Part of a small language model's weights: exclusive self-attention.
Each number is 500 + 50 x the weight over the matrix's rms, rounded and kept within 0 to 999. Layers, rows and columns count from 0. Numbers have three digits each.

# layer 8 attention query, 128x96, rms 0.0697, rows 0-127, columns 32-63
516500494513454563476512482496467524538427488522484527510516487493534461473463550520457466479523
519538553457636449558558473512467514460591456461473459456549533522541579524495446438523573516463
552529543516555463515513495509448469495513414495493421494518539486546536573491503444530552525484
497513525493475463488518525474510508488471518558563441492512524515526498497527533465560485488491
489528466483451475509496480533536521521504520554535541490502448495485496441545477539520465483524
559531519483533440498489526504558473508532524436417519536454524471512512479476450557476497505521
518464478503474519518445548449523463547508494594562511491486489512487470446517515452512512526558
483471496548481477419485454491462515508397538495521550542468481529507442399489557524555475460470
499467461471570511526527510471552520468540513393516486538534525464520570592452502545451473572390
540528501554497537514477552492542521501567461504496484426510460474491542527505440456486520568559
498551532509513457513496560534468515489502429510455496455531475507494556522491488417514538528500
531443507435443507394496492500441490562457459563496538569529513548464418406479515484530507414561
553468531577462494462461461530474499506450422448499445516516521490441459496478525475594575423510
498494495545451479382475540470504376485499513429484519438541544418484488457530500523522498479498
538401417408453503503459559547509482519520519499539501500541486546476487398512554502519438433550
461566427563517491527490475498477485493499545487475465525468485460491519497467497467428494593459
502510528583477463563519432461510503437433437469523527481473551482457586597510467565536542518433
476478583476508506621481537535489501484532521452492531443523532530515665536525513480470469461566
517443375532441466504486526480498488496527455492525452519553489489446517409551489485516534494581
512582481525472389472425532509426477529478534504568571443447546486478501462533509536408409581536
540526430448442545485522536574530510476440528523441500438471499558503471318504487533514519419513
485519518528397570544425504425521462539465567504467509483516620515523496536480506473442459540436
380540461640533517497569525497475495457463593484507551518481458493516485513486512531500512550482
456542557472591506524561483499525447479488575449481483473463493512482516474494402590486524475521
438507569522420526622451432480542576507538405463645500508418539532523434521541583490552518460489
407449473388533513512519515515468558390502514508600467521517419592475470520479527492424399523439
558468557513489535544622483521513539566542558597514549554448467504534315585461547501491485561390
498473532435471522500528536486437514467513566575428563467558548585578485577491577475500473478441
526359559552631557471463471526366530459512443463498534543529564504513588561499536450559540526472
539482508458511419505515435613463483535473480520566528530648618577496499471470422434449372527474
483507449592403552487414500442522474374541392537499532551560477522483458443484610515478521520531
500425444470469449519460574497485496506471505493445494497580570539573329474480475500410519534579
640507508482461555504551504433549502585495438603538544605527468582523360381465494423502405460465
473503403489379422563530572460516343474510481476484416394544529473355540552564495493373496577574
419570491425510471572488453513483524474556490464486547529470527563516469510458424559554461503478
497408523544517491585519599443501527543527513602565570469616557529439519580563537391515493541548
503460513571357416471528546459657512455394485498642447358561462440477516464580393434470665466516
514512503444503571408513469473504528611468396490593485598520400549511455497467528584553474483495
578437537454514587414531576463500499546416495408460539508526456443450413391510556483462508402582
540483449479434500566454505431461522553443603622514483514537522507510549602601484551472425471398
598412509446485525487483503442545489468532496559554487489492533621557481519441497421557485455417
549502555515502474433477482497485562466517532458554506458476558431576386536501541528517482529537
456468540559409552540530535452474548564468493529526309400588393388471508538556462424497542537509
446524503484475465497423491490558421508537478547563470420638438432497600610555446523523528436549
463404492561443480434464538520423562460548523632515565475499506506535512570500577555458500525502
505493537509447375504456506465485501508406573446492438598568532440460578478428482502426477363469
401455528394483451456433476513568586507548444513577544435379517527485443502560474491537455482435
437479563444499468536385499512572434435578514447559380434426521596394466495567410488489534555462
420528541462456540519548474421467508535474392623466568459597449542541598414589421535480500573551
495492507507473344427414576505588518496414396468523529462519508392397489626573462444551496393555
581557505491537427536476542518429502463452485564484475494572517436471485480525489552415540537475
435496560582514465543499426493548576461632457572526655480415505544441472523431467513582498496425
387514498469522533456510501426495471487437518547533516469419629548514586577437491496388555426390
447579505513485542518469418439513428457508430524633553409558443389503552470440573396478481367537
501553414466508443443570461456515535547461505529524539461479403511469527523444546501561405567379
539506483513536479460486497475434562420583490506490566449469579505502544547449532602467531513540
432510528486453541444491536449515519557562549516589469581495497539457514545546549486579379547494
531505480550539519575582493476545458543471500441509433576536540459421497453455495587518528478553
523535384432534557436530504511525463588454556502435521510491422379493472530539444478484508556617
500479471521625522523525508522363540559485420411540502496561464392446461448461500509430591388491
458481485472527533591500415489455574445503549593529507520408437541537519493569618569430479440529
335483604510554496547486382473500382532555544489490608517402477600508509508470533545589487556478
452507566495353545576514460635522477542459470482522486539483472491473329477539565413601530396620
477476531560376536520502497579389443497484491437616415541621432436343502473539544552545460503486
445453464489461487462458587444386476489437480610520472556484522494470585564470448440549552501519
475565493445466525486529563475481483569545554471490507434539474545442583509527521553507577539533
567434577574493561553516489570506515518567455484408435555563488471474476459481524507481516479560
408441476541468428480510518501543536492521571499572511471400460554457425482456453589559356523369
487512441524466501458592513389483448475438507499436414531574432554537506526541514488495511572516
488529538540518440489476472497520508517422417440482478534468533511456550521452451472581519583543
490454533553426520464476484458451529452523559513662539494536584512578498478488502467470510580449
474508489569426521477521526496520544407535423497464591470376455395412502464475493418615551415588
504504456494509563476537425435497505558524413403499564521468484497424573527442394532545453586545
506465505485509476559534411605440572435520412523561499514460543566475380435474539552503507438515
520505484460584509503499584485548447400404462467399451560549483420438575528405468590494609514626
505457518471458523465522553535476563526448508539489542477435483547555473458546492507543483443558
520502489495494509448559471449500513541548467453451474476450473465460586478553499568500439510525
444468448467472537502491565495487611480472538566538497566506527456487513388566477483473498503437
535498504498496492530534586564511534504566479475461524493431533470524527476508493514535594544561
484537496489493480469540556501599499416539625487482416453501448606467489415515464571508509575536
504457399528478495488431539455535465457535526503441496527502504566429488544543512465507456505445
484496482487550556472514499571520428362483546509418337576565443559491486595461443496495533484500
482482512529451507560497570533525563527489499526496525499568520496552537470602459559553456520478
502485489481502531556524494528505474484520521524512499459437440550480525484478515510436418485515
508445469518518527615526528455406531564490437500513549490559486458510628481488580461469480444480
493549555447515473482487457476510523535576449462458499509484440512468520471414497430498511495515
465475509522566516475376496477480502464497420520472547476550526432547517459462492498504542495523
472563552544446488410517526532515509547462482517460453491543488502486525551454459452479539477482
557552606556450534551458512442548439494507526488556492508486556443532601561456621460475526521513
535448490499560443491448458554543452558400511472566474512461502541530488492494428516437458540506
466584498500471518490485464485504451493517498495539463497475474494468557483541531525528524506489
533470470455453481510519442458489464497483586477482487515485486474499513508466529496459437479466
528512517498491552510522532583452413560510593545489538550513493547512437583525439454460531412528
538515512437498478502515524517466555494484443494448474472451431550489511537531509504496482494491
530549456471509450522505500451583476431395567507518436503503463478457477433461549476474448514500
552406557464551479506478452470463515510448399575572436494538567496557444508442504419461445438523
511475385552494484503496563435460521524492452490546434500522448541485552413524549501507504493500
510520450485509588483508577518547536472512508524531510502463590493472516470484479575504577513459
481548493635469537491450537501566491568450440515469490521424495537436561479484429530579514489461
514534536421581527488520498542505438518542412471479501525529465503542435532461466489572486443480
513474475550432390446478479519470498473587498500499521559539461542573503464541510523500430474466
573505495458512510516473465480475509558562572494507496584547546560477423512540442440447561547497
463469485538457515544504493523541531536513472505416524505531479535500555450489577470528477448448
491476459621493425490517443446471569472414452492449494493501455504473493437451562485592430482459
548470490471427519431565512457485457527543637499523531483509522523540527494572438540462402489544
523436501550415543507453500533552469618491466458469559425529486499537475443429562422484464549448
518557392494505470521455449427540510457526535358535446486412460500391450462516551499471429460458
535453494552459444506473496549513561620533626553537509606573419411506664512541488459566485615525
506542581533507497475571531454519494513499545495467463524519541551504491542580504507504537478516
540501517410502478439505493541481519506512539442517488444503489479461431529516457559449469479454
566509578516537501523578456501518461545468520504499514544517525466570469500473592491486491496494
562451535579478494509492506477469500452484536573549487540444520526529531530453554438459551545450
439478404557500419395523430464550505382508495510456466495470508533482384456524470459562540494517
499442583438486456534434434455516440553504450419519469544510480501488497509530555560507433475545
540453510541567450441567591530497529521462486562456427460501484468559533588491452602496556500501
489527426529459548572491504541534495474550448519507556503520461521459475506499453537457520616488
501552498489477486478579502459527545526616459505556554495565555501464430488534483534542588504520
528492451513471558444476463537506554547473457497521546501519466513622495463541504523523482501531
517554373524483455482528493492537471464487403494544490474454436411458476484538482477505453518556
530487524540477497474516513511448539428503521437558403547502515469448426471553539467465456545570
554513480526447483546514561503483531502478560578494428476575526505508540569550461539529481546455
504597546444514543512500632516532368527529587535480500482576454506431562534468519571450519495467
508483520471576431449465501544524451485497482472458526429519531577472543476517390483585492481446
416527509523543514529426503600566472527531471609473548458546486406487524475637524547498514497473
498479507452428413558445471347508447467472598528455542566490503502429502416504540467499436594550
466514515460570523506541512461502389494452454381529439599569470484542556559554420511487523537515
489488475517516434565438457520470549481637474457467598516408497497567444475498451446533486430518
517483466488416497425458441524437546439490496417462439469553452547483403469545461541508490586490